config.toml
n_layer = 10
head_dim = 32
norm_place = "pre"
attn_scale = 0.177
bias = "none"
tie_embeddings = false
parallel_block = false
extras = ["paired heads", "exclusive self-attention", "value residuals", "hashed n-gram embeddings", "an embedding shortcut"]
init_std_o = 0.00701
init_std_down = 0.0035
weight_decay = 0.1
schedule = "wsd"
batch_tokens = 8192
Each number is 128 + 24 x the weight over the matrix's rms, rounded and kept within 0 to 255. Layers, rows and columns count from 0. Numbers have three digits each.

# layer 3 MLP down (transposed), 768x192, rms 0.0605, rows 496-636, columns 144-191
128209136151173139096121126136106158143111105132145125136152108097112084149139144116110103120136081108158117120156124118096161091149105120106149
172124145135159201105162180106175135153108135132092132123116156100132113125129147152120056132121098170153116154119105149149146110118097084155188
147148064144142125126075147141097108113152090108148101118109102120133115091132102110136105123137131152111132140151099122116168113124101084159164
094099142152142140129115089144137104126095206159145124137122127139054138145080089146137118135121082129152147136140090148140113107148086160072124
135172135156144164097075145109153152133120108105134073176123159139155118129132139120169140083133125102109158164163131133088140123144148102099095
130095138127127135125141098137165113100149127127138069155095141125103120137153115111138140119151105119146125130134143152112132133085119123149145
133131126131123132122125130132126124131131131131127129127129135127132134120129132124128125124136127126121130130126128131127130126130123131128128
017089116141153163132165088123156127148094101109144122179118132115152141142087094149135059132106127135176147133098134144080201161137131132123072
131124121131122119132126122136125129134125127127128129124133137131133128131133123124125124127115133125131124127135129131131129133123129130126112
125131116127111113102118122120120132110131117134112163135120102152126155119097138139122176117114062136100158150085117095103148132118160118155108
125126130132128124129126127126129133129129129131134131126127126127130129120135132133133130126128125124126125135131122129125125125134121136131135
123129133152087142140146137101111172109106099146129144150202111103104154114079155109112089112136124146126150132087050142126118161170148144106088
147089102100157138091114129097128134182140130161102161124143072142172123175094119085116103133152120093127134147153108128193153080193133087144153
082156113181111133159099073121191072126151144125131146103138172146109121177104103110146122133131125085135127163106088092173115118151118145122124
136125146138150084135045137115143087160102203121131140130108144112109131153194113085177148066188144122147151122102142169193113136124148117110096
077109124125092134132107119129133145151150157130157110135152147123153132098098123117158135101154168156167102132125119139112104136113155099102147
110100188115097108115139142100185152139148128114146158126139182130154118103128140163142181158126102111152121163141145122161103119128161168149151
149149134115152176168159117100130094114157072079154123076094162142128059095148074145130120096140093096059138126093161122143139102138133163197178
139159129139134132128154140090162184134167099139118151125085140102094102065162122095088173130103125100089171153136166158069103093131120116128131
131126128124121115128134126132139137111128146112149115112110134125146123137122120142132143124145113116131121128142140136127128145132127122121136
129171143100155110126149086125156099084157133153130100161152159146089115169149160167139106170105113162127101160127124170149134130129146175090141
092066154104162172097133159091133062148137156114160128111174119045128155112142149089088081138117116140086070140105110101109133154105147151133118
155136134146126161177130112162143115141135110160082089114130092159119129161098122151166159070136110126179115143169128070125174083155121117152148
126109123148125127147128119156134138145153134135125125104125125135121122157131112106124133122120125124139125150124119140175101126139130141117119
144118147101134108114098160127148130137099133125109132121082125157141167098127130133107118118140138113112180104137112123122157065139121112116160
131122114122137121143100166146156113139083102163093148102172083124166099080146138161077117149186136089133098072123177060089176158158113083137169
163143132140121097117131097104098117079047100099166174147121104132074095064123176091141135129129118132142119129129080162130136126107117103140158
128188129137125096198098138172119122143167087145108072166193086134124161161112072116105097077076123131100146140172149103098088130209116173182160
148096129156105069163189090146070181087104152128133109101162147211122128192117107142168131075127135103165151080114134132137103084124121112107149
131108136149130109122118121136127131126134124119140121124126141144144131126142125126143138116118113126130098145138133140129134133129120134123131
139084153148104145127152093114147158108122095106104079189127135159149113118144132129095134088154091104110167170118115068155124147128138153165123
133128124133126120133123125127132126130122126129135132131126133125127128122124125131122128120129123129130125125131131127130129130129122124127128
129123124129129136127125130122127136128132131127123132132123128127125135131128129133126125129127124134128129127128129130134128127128130127126129
126127123121124130127124115128129119131132129126130122109133124136117124133126122133129125129138127130128119119127123129126129132131135127127119
116126127120128118126118117121125125131139136133136140110108113131131119132131126129127116124140118131117128131127124128117133125141136134127134
131128135123130127129131129127128130132128122126126126131129125138135134130126129124128122130119131125131133129127125130128123130132134124129123
125118131074148174122197118086123188144107158129134158147167104167147103121033163104131102150113089117119111169115130154153126132181168146133147
157136163146144186130195131170132130197108114124156097139089130121143140132167086092115124103122144068109158133149106157058146075120091097143145
120093128154127117104143102090112121143138155122130153128081136125131083098152132110156105102149144118133126136156133147122117118109139121141119
169124095101138141161131141164124135109146133113182056116092182126109064069116090081155107156142124129125129088132176094109158176142071136132121
129121104134110141129116117119135133125125155118142117112126151122145127126128112136138141112131098110127136116141150139114119120131132140124139
151131180146082158140120106103091103126123183144166139166107159190086160161096131072158141005105110162154144144176094149174130100164112095076126
142123127132132142136128124130122129135130125119137129119140132126112118140123120128120131126120120132119113116130139125134130133125136122119112
119124128129114118131123132116128135123128132134126124126118135125128126128122129125136121120139128131132129127128139137133124126124126122129134
127108139138139108138124106122174126133116118111127122148146139130122142132133151097148114132105136131122152112125120078113143140125140110110139
126132137134112125132119118122128135124118130135136134119133124128124122116136131127133129117136128126127118129139136130125134114134133131124125
141155099114123115096170204119139103107119143128144111140126087158124210099095131161190123121120181095124117151166147096083153115154125132124154
125120142116113118125133111124130131142126131128091144124107130153134118123123136115136122115131116141125126093144126133117133120141155126127141
132132098084120138106115101109090157116177129177133107137114095140116120115137165101154173114107099157122124112118123113136134110118177146129099
156130153187159161133130153164146138117083155169090100104151099157107132105155102198092158074125108112116102122122147117103096138162095084122123
128120131130133134130131123127124128133131138132120133123135136136129127126129130125130119122125129130133125135126121136131127134123144132126123
135090141145081144129118091161106102139164128182191145188154102149123099165105162169147162137146099108099147119123082103082124115126120158079110
172113124111088122145118120128084113124097132137135084152123104113145094180105114118162091133126110137160147148156108104110152117186128112116148
129116083134119159114123156105131114145139110161177071156136120121151164124094136130140147128087140117121173115121142143099101084122097148164097
108113100117124173126113151148133171158111179152093146171100094168158096149117109134120151123126094137085163122176116121129150137138157147124126
132135121131135126139139114135125114138133134119135129126133129134115140131139134140125123125133136124126126112123124126133132133125125137124124
121139165129098155123107063116120106112130142175163080111106085109160116163119136113142118137129092136148154116156127150118125088133147114129091
130130088054126121152167153130082168156100105139078120171085111161179112128093173090118097105188061127160133169153115155129129154183124117111148
152130125148094122142141103107093114116108165119132138118118105129106121200139121132087128151144101149158129122101115126103131125137161132079132
141120096122131116112116135135133140109119138132116142115125131103123127137140129148096123133095089124132099114138141158102151129134141136124118
155173116163124162104179101131162126125100120106095144124138145141122057119166129126099141100097050125115115153113117145105136121156127179148139
122131156102069142117136141152121148093099126109116088109128130130155165196110145124153225123105162144150116125130104168115107112051108131095149
176119118087115110148144133184092166128111180180121150126110056185157126196130096094181161061172183128168125111117117163126110103162188104073132
146125120138127148132125123134127122110117133134119116108101128119105104139117135154143152119147097134133114125129143129138141111111148114121151
173126164093136103168132091160169116127152165073151055154131166126176139122157102088116104096126150182093134135115192123092096109127139118160105
128145108139127087079115147089123123125174116138137083133173136170177158122087145147169148129123114122162126144125149129118118140091101133119114
138134128123121116106117134109138114127154134128142120140127128151140141140122119129123097124124124161128130128115142138115142107115113127131121
112162067168134146109160148145115150105127127101123114099119082144094107063151148143144137157107167123119129082123115141096141163136118136127122
126118150126138140141083149083150105123100147118169152100113138064132158139134116110125145111081141131154112123089143118162103106135126105124081
133127127130117116115118124126119130134133123130123130125126122130143125119124125114139124127127128126134129131136124143112128131136132139134116
121098137136121108154116152109135110134130066106136104122129139149124089168124121115103101127111120133123132124172150127133158124128104144130115
135129135129127120124135132129131119123130128131130132125127124122126128128129131129131127130134125129119128128127131130131129122129128128131133
152128147127112150141128154114103113155093128166157144146125131135172126094117112154140082152118078121152092122113161142188131134166116120156141
081097183091173154161113133061177113151107142115144099090091132069145168124138107171099163137091128176148093130112151124134183111117117092153081
120126118131126129114128133123122125129130140134126136121121126126146131125130132122133128122145122126125133134128118136130137127139129134123131
139144104060182121108143124121137106098189126090156051158164194104152112144164117134102140150162085162093120123164143146105093102106117104099060
145156133106126108137092144110137147121083143114116082121145119115139140128086152109172155163101151086166159091130138123122162099142100102116124
130122130125121111142119120134122131124122125123137114124132120146126135121125131123126130123127142128132120111131123119128122118138137137132119
164155113075124133102099180144140112093162130156133086090128127136181143164105138110142142099155134140132129125124163145131106117130134099098144
128124127130127142124122123123127132128135126123129130118128126127125133126132134133133134128129120132122128135132131140124131123137134127126132
127134132125125123128131124135130124117120129133140132124123121133128127135133129132132118132134128119116134130137129126132131124129116131130131
124102146145116155137090100121144120122140153070129154137172111101130133123072162116106134129152167119139139143150121136107124138113178134066152
124128090131162116128138134140098142134134140106149089124125117097147126119096154097164140100127136105164176149186129127105125151178136105113145
174158119138128118114102129113126135143133171095111155169143144116107122159081155103156107121130109112169095112120086154136154075125120138127149
113153173127148103200099081217151116102099098120123088115150086165170112074141057140152165181120123127078194164110194104170165161127135121123127
157148141075157136091104128140161146119115139118113143101130157112115135121137154125096132123144123141125160120119136151170137113138152131133128
136080092135179055128126127103132100121110136131127150071132155121096116152144094077143156176109121139145137145114129168131108057199107114115087
098095099070107146131178167122122127127154162129126109164148111133117079129102130157141127162128090120092110126144072141137124132123152140128128
128140173066138102141110180090169050151083149127120178117090097137110092182111124109145118127108125116072120157105113104125074040181122074111096
129137109119159128093141136129161157121157135132142106129154135111152120139115143147098129118131113150126150133112165156129123152093119156103135
121128112143123136112144141136126138125130131128127128137121144114130136129132143123113122127138132121124134137122120134148125132112114130119129
117176114117111128105127064109105144125140095165125121149099180116130127108107144125115130111106103151195157092092124103126160172155121146134059
088104118151121161150106140126123131107130101150135116130156093124109134105137144119155127132097172125100187171107078137067131116123135109120134
153143129126113111136107124127147128135130136138123092111137147180159144163115126174103146095123115136116173103134143110116103089145111138151152
151168088166127075138137130146149125093148155087150072121102144134162142117120104116110146143148124106102176183087120122147155157099145105151138
128156141124128115169109119135134121143128135128128139147138117119136108127103142100143116118120122134140130121124126111126145121127125127118139
131125128129129131133134121125130129125125131136125128124139131136128128130130127122126126125129125135131125121134131130129132131126138129128130
105127113154120117120123124125117137129117143135123135121114133124136128128124131133121118121136125119130132128134134119144123122114129130122130
123154156124127107162140137121132080130127129133134124107117144141137135151150150155170145112119153116145128135105124134126118117162150152081149
177134159123144112091123192191119117172110159124104139096142134194059145115096145117120081115103117138110133167098041103104115100094075092112106
120139104182101123147214133138132157167041161177104111100131131128131145160071147186085065056095135127163090084080163091182166092108087104093174
152157093127095119111133140182121057087093122106113183156086162119138118104158129132116099138094122094097149174148135148169138166105115130162195
101151095116173094184110073126121124164048178120165067134146083175151119098111126104130180091112152117179136147157153137122151135139180136108148
115145108101167115145130134171138184140096119111112103114195102130127113106120082143112094122120112119138155121157174124141107167090076141102151
122125120123126118131128120123125126130127130131129139122129129129125131119130127132133127126143121133116123129138134147126140126133132132129128
157162139122098145124140137109117146177154108099123122173115114144153132104155092099173093086144108099178126128160103170135140097093144186131128
113133109131124134140120135097094117107136089137135123119148155141092111132142104119109133147093084127128119118116205137179132161149112141108162
102129122163099067164123141149068139100149152148153136091130101127137138127116151149138130118148157119125139151155096128158118136134129107148147
082132109142116193188113098142145111134127108103118123129132176119135138128137128131102133119077110146126118101128164104136131168108154114129123
151141084175150102097095077178114153120115126135136153095182107097101134131128139112094101147129127087130141088156132144083125098128112124125139
086174115125105129145176174124059127155174156100164110137134133118137100102143099129135101141087145113090125198117152097110094119112088127105151
101108118145135107109141132128118133136127140108094135138144114148151130123133138127142144117115102128123127123120130148133115121128127125133135
127127128137132123130131127131127133130122132126126123128125132130127129127126126123128125128129129131138123130126132130128128127127134127126125
127123127133126131129122135123133132126120129131127131130133126127122122133126128135123121133123130133125128132136120124132117133123125126118119
124150143117164139082124170090158099125139144124088130130076181090117102118097154073142116149182092086064109126109158137073080124148186130133144
133125130161144124125114119131121127127111116133122130110128123118113131130125136152102116121132129114119121123136125143140151125133154127119141
138135129095124108126125132140145121118103130138123145134125116147138132100119154132130097138123131130139172135131152118132125127104132136149135
128128124132128120133130131125130134128129125128126129129125127129128123134119129127127134124129127123136129126132122125133124127128130128125133
140073158110089131127084092116095137122121136138126137147085110141123094168128145105120078121124085156160134121122145144114163059159139098118173
142164115149182120091082119160114158127120141109092145141165104134130142131137137116139081072148132090129153099142115075125136143092131141124163
091154111093147075098162146079108142113106151156103134116106116175113114132104129100159115066107076151117141115081117135161107035108111071105131
170167101149138130138140145124121127165134059137108127122147142134115106102144159118160136088126151120150112133117103081100143102126115092154156
151092081065185072072114122126137117120111124118110140033146110159076071143144121040117077180178086135102127161108102144098130132137108031142152
122150131122137140145114083139149118138148124134147140115142131139120116150156129122141121127105128106120124098118138132129133148120145160116108
143126133120126119115125135126122128129124118116124130131130136131134135122128118112134125121114133136132123131136135137120139126129134128123103
126124114131125132139130140129129119125123133132130143140125126129142130121137135134124138131118130136131122125125126105120118116126129141131120
133105121129148114103126167129139103112167163105126161161078122091160120140165153170126127124069085169116109122133167151140131167137129140149088
117180089111107126077087169127090137131101179111137146153126071169105132099118190125135100103101132095134111144123106109101162121075134124113119
128180113125152126138129142129131150195143120158158133128137116142138082110164116086139125168116091108072142130141114171105144121173095115083159
124131130095132104110108151112125137130176106130133121146145114193133152115112153126117115124148143155168131124101134157116121138109084136119104
110118129179098141103109101117125105191143115125108112132110109082139149147142108131180052123126118141051130134171129118097121104137177099099143
127121139136140123145143126155106095119121122144139107100127113134123114151153131114123128130148124125141128119114127138119120136128143126128153
167114096122088070093129144158102159055108117097136159122080108142090109162139163114122081119124145134128138080108128191089158131116112121131119
125133130126123126124119133130134134127128130129125133132123134122128128122130129128124118131131125128126131128137129127125124128126117123131123
150119197114174113147130164152132120143022198082130152124107070109118101113081139114097152116099122142087117123166139063108140084130113096112108
176121119089135130092132092145134095166133150146136183129080147136128132139117178147157120144144130134113166137189114108141134200085102154133122
115119114055141147154110197082163114168075203124120177168173076146111102169041155129182145132135073102088138146131114111110164089106122126130123
174149106153148114135121108118123145151145084145128145150149106113141126125137085085155144156125137156080135134162106144124183123145128139137136
123105175138153168104100157152140119075167109158044126127136122141147151122132124141145111134150179053154122131096143062155151187134129138147089
128098073042123138071190101114115108108145097078118102139103147113172093058124130106070083138184081111090158176156121184118135106085134086102117
177176045116174143114099189176075143176154138170126159152125114078159065110138146118094143171128113123050154148146108104143181127197096136119158
# layer 3 MLP up, 768x192, rms 0.0844, rows 497-637, columns 144-191
139080140100111184128135178114176138157126103113157147133128133069143141114147135107177170182094095173109087169122180149153159126139140151157198
141149183100179132117144107084155128120128130161121183146148115104142120074142080127134174139103176110152140153083148138174112150118158188127105
091104138160122119134123147137130120116172180141175119148140104108124151100128145147126145121090106125148122142111148119135108130091121141057106
116101165148172144164153101135145118102098158114118150060149121126092152156134095176132127185091143161104137110092140100153081160130096117124124
100156138161124139137140144109099163147086148117138199079138114152128137116097139136122101123073128124125101134083112097180109129158125152117104
121130130121134134147124128117126128129126127129127129120121119132113133118124128138130136135117131134136132134120132127123133124126142109138128
047105105126147165059137063131176098128121107061119171152109177114177162170153135154106159159056084064156112159121186180029200187086101139160113
118137144135128117134136145129135128116146129141132117133108113127132131125123142132133130116138127129126125137125127137126133117138121120131157
113147122131109117135115080125132133130115107121101110068089113081150128112166136112117138114097190120127104090111158125101133147124096134158126
134125131124123133127123132121131121122124123123126130118131133123121129125114128129128131129113131125129131130117138137129136135124142120128122
137138155100150110134136117136153112146161142086135163128081133145127116170174118142136167102165112101107113119154177126128142122100116096137151
137192157145095128135083106128121137103108109108132098133095149143107135079185155132136124130142124174108134173092126125054132146079159156130091
180116185067137120128101142116085156132094120117169152159145112128125123106121172156111085139139116200155130114095134064114149131085153147159109
116139122136144180149137087126104172098113056132126138114148100122138130102094144139087101166134143150152143138145121078066150123133108147141133
134132130086196118123144143157120135150079104143124135080111091109103128101188152143142143117109145140109164112143147113135174135161067156121104
121142119121167149152128123134087143140078089163128074145114116102108153161124108131131091147136137156079160137152128112081162150134130108085096
119158149140136116130077146129129187113078143150114161149139072116112177132105143141147140193129151157231158124132109092153124144131124139111081
108118157125141156172125103133151140135094137114116107148156108129104179158116084142144110147139140149182055120073105136163199150082099138100102
145141133127146139112126129136112105121129116147099164129152130134098121119130151140131096135121146138129141112136116095128123107114132131120101
143084120124132128162103119127102156152100114137132143099092115101176200102131112079119103108118143100108126134111123100091137090135126122171161
112129114089163155144121169121132135125165171117123099100135164045176126095153137115135141152107143119120084148119123140059117166099148170107136
105103130140119115102134102116145164141125185120119084108069158134095124082095127175138107127098111134114113088119147089129214193140106104190129
126124153105139114131126153103128157130130133124143127159136148132138136111130155138096097118152106130110134099122132115061145124101150087132137
139146116166121172117140102123105122128156130128133134128128101087136101135151110117147142127126114131130086175127165103135136203107110152138071
073164132079085121094125130091106135119135081072155156118154123097106143148145187128149132125140118127154152182152108166163117149144139123079129
103118123117157178125106117122134157174194168153068085186133141112194111184105075126088144124143139137102092135117166109136123080147144131137141
165076111132108126066150171100133113092121126110140123103033117129120124101181176123074107110141146113141103126115152152099229130057129105135129
139123156075143170129083135112167092138116108131132120137106151080122112105118159102097102181087117133106124174131124166129144154147118120139118
135142133112136127134132146124132133124115130125113152127134130120088113127117135143124111122112140133127142112119123127111121110101126128143127
152131156114159143122155128161090087113100122132140149099143112156126135109119117154128118096096154198104110134098151150114124157122113086113098
120118130133129130122131131124125133126139140138123138125126126133128121125129128119123119123130120130131128133123125138128121125133137127132136
120131136126128127125125123129128125129119121123128126124129123123138115126141124127138130124133127126131124130132123122134121139120121141131127
127134124130126132124125144130128113130127122135124146131131134126130139117127124126144135119106140116124139138125134112129131131133118135138128
142127126129133141135123133135126117135122112124137121125153136128117153113107127129139153127108152119135134145104142104141130143117125126139115
125134116132132126132132119129138123131113137122128122116118141117127129127127127130129135139122128125123127125139132116132136122127115143124137
156165120166105112131044105139126073117148113159126108114081147090105142101193148119126141119113154151134112125127125106080123128108088133131121
106100137136114089159152082128133143108116131148103146135133140104116172129123110122150071226076131134122123166158137083171100173156147148130129
139135085089159195146129166135121107154137124137145091082104097122130172150140131135114140123099098121097104120118110131087167140159113105127114
106066174108130167151116131131091183126136138145076161126109120110148124169153161133133124152106083137142134164153059164095110138159157138116097
135152169128143135122136136125135109118125103155123142141143090120107130136127164124122095143139164153125140152123107123139148134135098115134097
117129156066128145153091156120152138109115156071115103135100107120114108122115141172114162105178100110190099126103118150125143134098112125165129
126142135117136107117138141140132126135133128141126109145113129143149146118129118133147121117133134126127148121133118122124123126114110139140153
138110133125146138125122124129132133126118127112115140133125120132138123139133132129119129133127121137127134126128107107115142132120142136123111
119148124130116139106132135160093138100099144128144114080120103144146137123142106148127131125130131117163107136132152170156107112154126127094083
124120138128139135109134143136134123134139140118134127143116117118137133161126122125123137127123121126130132141111107116128109131123117121124128
121107153149117155180110093132144155158128112114115137086108115103119066137133104096075094152156094138137126109082130148164118150109137146134098
121123120141149146110118148144126113126125140144153137107144119106108152127136132148128110127125129106128137155114142087131126137137114133100122
115138145133159171165082116135144177119106151128143081158117100086125130090194155117142198143131163114110124191140126102102149113160109138152155
062110115130073137197129138088151085120164126059164123120116133126108156124106114114153085127105148130132122131105117156114124121091142161138128
129147132129124122139131134138140128120123122124148117125107108115139139125129137129128138137138139131118133126137129123128127112141106130124142
108122128104142105157162095097177187135186080110136133132101140174100167095112094129131112186112124098164095096115121149085146172061138118102083
080147114120135154131163136113173134135144100100135148116097130137133163068107094178132149136123129110122085109127146081117178175078131152138112
072138161162152128135132126110159130117152140144125178093153094100095086160141067141143115131106125112186117163087124161155167121087089177122066
143159115092131092124079115097138064098128096145143095074130157026129133143170134128061070134170146131133104142128107119099125098150139161163118
108118136129111121128122133125122124138120129146146123119127124133115122126132114127142132125123122123136128138120134131101126117125132111138103
090132120128142168109118106088160173153093170124087085150133128096100131093090082149141119128083172117164110120021171145134114174119158066169120
138189113167130119152086148091131093105123128164106087058102168147105148131178093144115135127106138129134111142098106101101156134114130068170097
088134118129188111099145159119183166109199130121114130162161132093152157122151110180114153166120164106125140152174165171077145142144132122087109
119145159142148151130130122115138101153159114120161117146145127152121092171125137114185134123154172115122143155129139106129127123118101133137131
104126128091127112123110150110094139102169140085164140110105151111157182159106112078194117130147141155117135154154184128135163147099063105107122
069090115172120185125138174132138130121141104098111139095081099101165137141096093141151137166110146081164116119159147136075112136100178114148152
081115142144138221181149124104185080148152118087151085164120140096126135115054132122106104123106099127111146107122151089115174104098095158201092
114122135132145122118121127120109143156136121130128136139155146128120132153142120109113097148128155115129135145129127103142121146136133161136094
122138145118091121098140122082105132138147137195120126105112105132113173102122198151135124167144100086182137136093100104139184149135130116148119
145116128108152111172109106135134142112096143126109156126093121081100125109173116120107117111133139150091106122125125142136115140145144149175141
111110125135163135182135101126123135115114115134098166121127113095118124105132139097129177116113141110127120147112101109146117160134145140143127
115128123103158092126124160105161118098142113135134127107151158127143145164146159130156154139161090116143079140131146107151134113070123121107141
117091138145150200181138122103129104150146140129167089125118095112166143121146128158129124115163095152130108125137168080079226136089115145146128
124132117129138141144126129126134122127129132132134134113119132113108135128118125132132142127111130122122138125112126132134143126123129117130138
140169134099143138130153101133144129120118171158116145111132150104122155090109161140135125119141130108135113104060103121122102121126155122136123
117111114131139126134116135124120131127127131128138129132133138135119132134121131128111127132121131135137120143130123115123125137120137111119117
118122148131100113134146100115131065148161081140143096117115105076139139125168142117144186122126175161136161156148123107098132114096116130097132
082130130114130139173100127092162111133142156157132147163125151083128162124152125148141134200099123141138106135118153108150153117150137143135091
140127136118135131142123132120125126134131108117127119118142128119101130121121125125128136128111144123144133125109135118114131133121116116144118
090112139141097110170119130116110139164116125152161217133093089146125180122120109114174136146084147101160143116132120112122159144135153173138164
113101135119140139123137124120095107136158124124147150112109167131130137119143117149103106093168108169084111149143135169128111181132193140129133
118132128116128126105138138131131127140141145143131143125128151120128132136140124150128118117122093123128136134130131134126131128123118134122127
107130115173137130128143086109107180148068127094143174125102113130085104077163123112140114148098122093131078137119103124135134179139153139151126
129140132127127116124128140137122119130127126127130123138123120115138128134129124125130122124123137125138122136118124117139118134119115128137121
120106133138129133128120135112121141130138114134123125129137130140132128123116138133123141120111145141135110142126123135121129131124158101127122
140125133172170152107136160138112121122123109204115102133096112149146129120188129145133118153116128118125121129142136154159139142133071141137115
140124184123132159130120140103106113122074157141136149150100153155097134126150115197111085136160155142073115109085161101155133123090136117111086
090109119146162114126138149101137137090144120132131144066165145111127146088153090128151167137106162129111119126168171148139112128131137150107141
149143128104063190074093136135120115129105126158152128138102178102091095176125163126099082086099101156143083131135107147120108079158161124095154
103140104193148144153128127122098116153115117139131161126119085136154095147128129134150121142116122156115086143160120097093134159127126135101107
124125181098096186145122142121140105158154080168182183124076131122185143107095151119086119087110092144151132104120129070150142149081113139151155
146125140093113118123111116132122127132124105151164125123127123111102182133180155112123159172148180119135146148118107120113146156133154163105127
122112131136128177117049088139078176128158145130126061141117128097151153144126111129109165112111152167113114126108151110109137187143158123127134
124124123138145136173123112143103091147070129132123148137111118135120118138136115122158119136126154111122109120137124101125126103139139112131126
144131149117130135155126115111123118126136128128116121112127112158119112117121111138152143129132111132135128101128139122102137112115147115153132
122144149153163144157150135141142139131099164142134142076135063067149147137190156117134140111115178125145093140146169169111126097083149145183173
147128089117158103151138114132141132103103170113121122119120160100149120141142119162116168114112113128162032084107186119131173156134109162131101
150148134097146140106128110135137124140103123128131171134138131082114099085140132100153142174126130091161069171118125127139157156124123119117095
089104093143128178130128152064099154143140099131121142174149203119105060195102145142138061145063052142123128135147095136079137125175153147114156
121104130150133149083131140136107149122130112147141128106125139136116153118150119155124122149136157137139130131125142151126109135119146127103123
123136128118126121124130131142124111123125134107141136132119119110128141133134116130128136123135126119133137127120136135126116119134109139123113
154125160118133142135127139129131133130152114119123104132135101142121129122148127125145135120138124126132135123121115132100144114137128125138115
142161081143147149133119130116128147151146147140121125116124147129130164140136104136106111154099139136125093104132143115118146202113117137165111
101107107114134135104106131094117143101176166082138071155122169127151156168138133196104165116095109161186127139120127166163111160119114126127139
125135142098125095111047125099114148117161105139141141157126127110124116125199122104157174216108137180082142166142076126135169135121133106162117
085105150138171142180103109096136209135139134127096049093138094127110128148102110125112113118165122165146106104094143067085114102143135105094042
109106131121124144132129123108126119110179139109136082197102147093103153135141151127108137146123115137146178154119156100102101136116199104135106
109137143102091170096137099030151123122141078127150091154113132149084165132159138129108138122143094135119133142115084108136145085101146155111104
144134135114142131128123144142124120138138132112139123132129125117136141143126121127127139121125133124141126139097134116116115111130104114137125
110080163141184145147157163138133093183104167114158137100109168134151117141105111123045145139122113121122105097081105083127117176119079040168143
138106173109145122097131129113139193116109148129124093159135059120137129143101126131154134138158159125102150147113124142117138092101170113147115
153133143112140184103143130096176121144077100100118129128131165129127098130141082142115125147103090109138123116074165137119141131144154140087125
150117178093165110099136164135127160116109111180165121138114053128137107126118122137126137147165177129121125146152125172110162135119121127130121
094134117066120150154102087066200089110168092113174114128181133090172135116164084145138159135140083135122146187132122128134114151136153112157078
143088134137135161103140086113150118150065123144104151143126125127154157165138133114123135164145149095154134086135127144159185145146105134116104
144157150112129137148118123127129109118103117143145113100141137106095122124126121134102107127136151114114131120122119102113140133129134139120101
129128137131126127126125130134131126120140131130129130133125119132133115135135131133137126127140120136125132126130122130126127124124127135125131
119141128121127135125137132146126124132141123125122110128109124128143132126140126122145138122131118118113129127125133133129129119149115128135139
133166094137119143174084108111107158166141108156175099132110096160138141118112112170140178167079163100214126122144092165144168156074098116098098
134150127116117137120147141122142104148165131124140140127128141143144124138133117098155151140129155118137127124112153087107112137144095158147108
099137134158138182119119116136102149141142132116127096150119124107140115165147099106122170134133104132110094141157108128142137119145127142114086
137129130128128128121131124132130128128128130125128135128125127127130131120132125134126125128133120126121132118129127134129131124133129133120128
105161118146135128151143135103164096147121094105138092082131109143136196063133123201137153105106140105124109110149184052067150144088121141144096
134165113143126149109094145094140114127153063110174092156123089090144146141166068093128122154085075149135098226120131133117143124116145183092103
126152126097155140116078179136133113134145127157125115100105147021163147119143112123111113138093152196099139124129083136128146163151096158143151
113108150130162119149139144117160132145070171111181144131153157109134128160135119154129167143126122170172132169135139131151102138134170190090144
095147141128132185128112143134127146202110129130167131186122125139165157149090114156134153072119113122153122106142131100130153099096142202100115
107115149136143102137115157108110152123098148133115117174091121115144140140119138119115096107167112164136105152136141134126123130139129107150161
103128117136127136140131118131135141122136140153129130114114125118130116143123127122130129120140125128123132121124122130130123130129117124131166
126131139128115117124139126128113138138120125123147107122141119119121128147130120123125107118141123114126129130122127153136132147137113134130136
112157142122120144195116103120107128144074102148165096091153120147096163098123098088137148135183136116133131120126111063118129085107120137119134
121079135124135152148108106125150084088148134134147106088096136097141186176139105097144168144123157160114135158152151109127111132116130145109141
160092156067101155095168193118110119150156140084105143165076156164064127140112080144173111166136090143116158086135068128137190153123145134112135
119136127154146168152127091125105111122098133137122149116104117059137107117166106109127168129103106107085112144156128109136125129150163123159142
130143141140103144112108116097149125148189132110118079115095117117089177099134109128111156111115077170138102142138124110103121144088172150119125
123138115120113100132125152120159116166144144126140140105135187138143164114123133154119074136114136121096131142133142097074140144126134146141084
149102112114073149168113132119139144159098181113126100107078115159159183152118162113107114150167131161121052133036163090155080115109150156157137
127113137128134134134121134126119120125141124125118126123127122146126123117123138136149141124115127126119129132112122131135128136127153113141132
115127138136116164125039121112091159118146112189120115147133132114122163156158114120128122130123110155166125146098103164152107175118151137096117
084126115184126142147134137114108177130132111129127112150151132099133107135143096100116157128078111108151092123097170137096157059145158168135115
148155121177126155133068103139076099113166091144121098088093156089129147127211096120111130140130166130139127102107132124151109164151146146155144
098143201120139171114156128146172136143100144147086089157130151134097123121105140154082139073123100134153140119159126110131118113108112145133125
115130122086127154107124115144147174103180132149103145122118111088130113156141147150133119169116156133148095185156157147107141120103196143144121
138122153151121111172164117127094144127113143149142155149108128134084210151125114122170161136093180130209101087153137106106178178136124165110151
124160091072085105128100191133133142106198106068065149089131096084142118090131150126090149103085142077136148132128131127114162133093085129151142
177153092064136134147121120126112139149097101122127141097168122144131157129087108134105089135092135134121144092138131099146130145145154116087110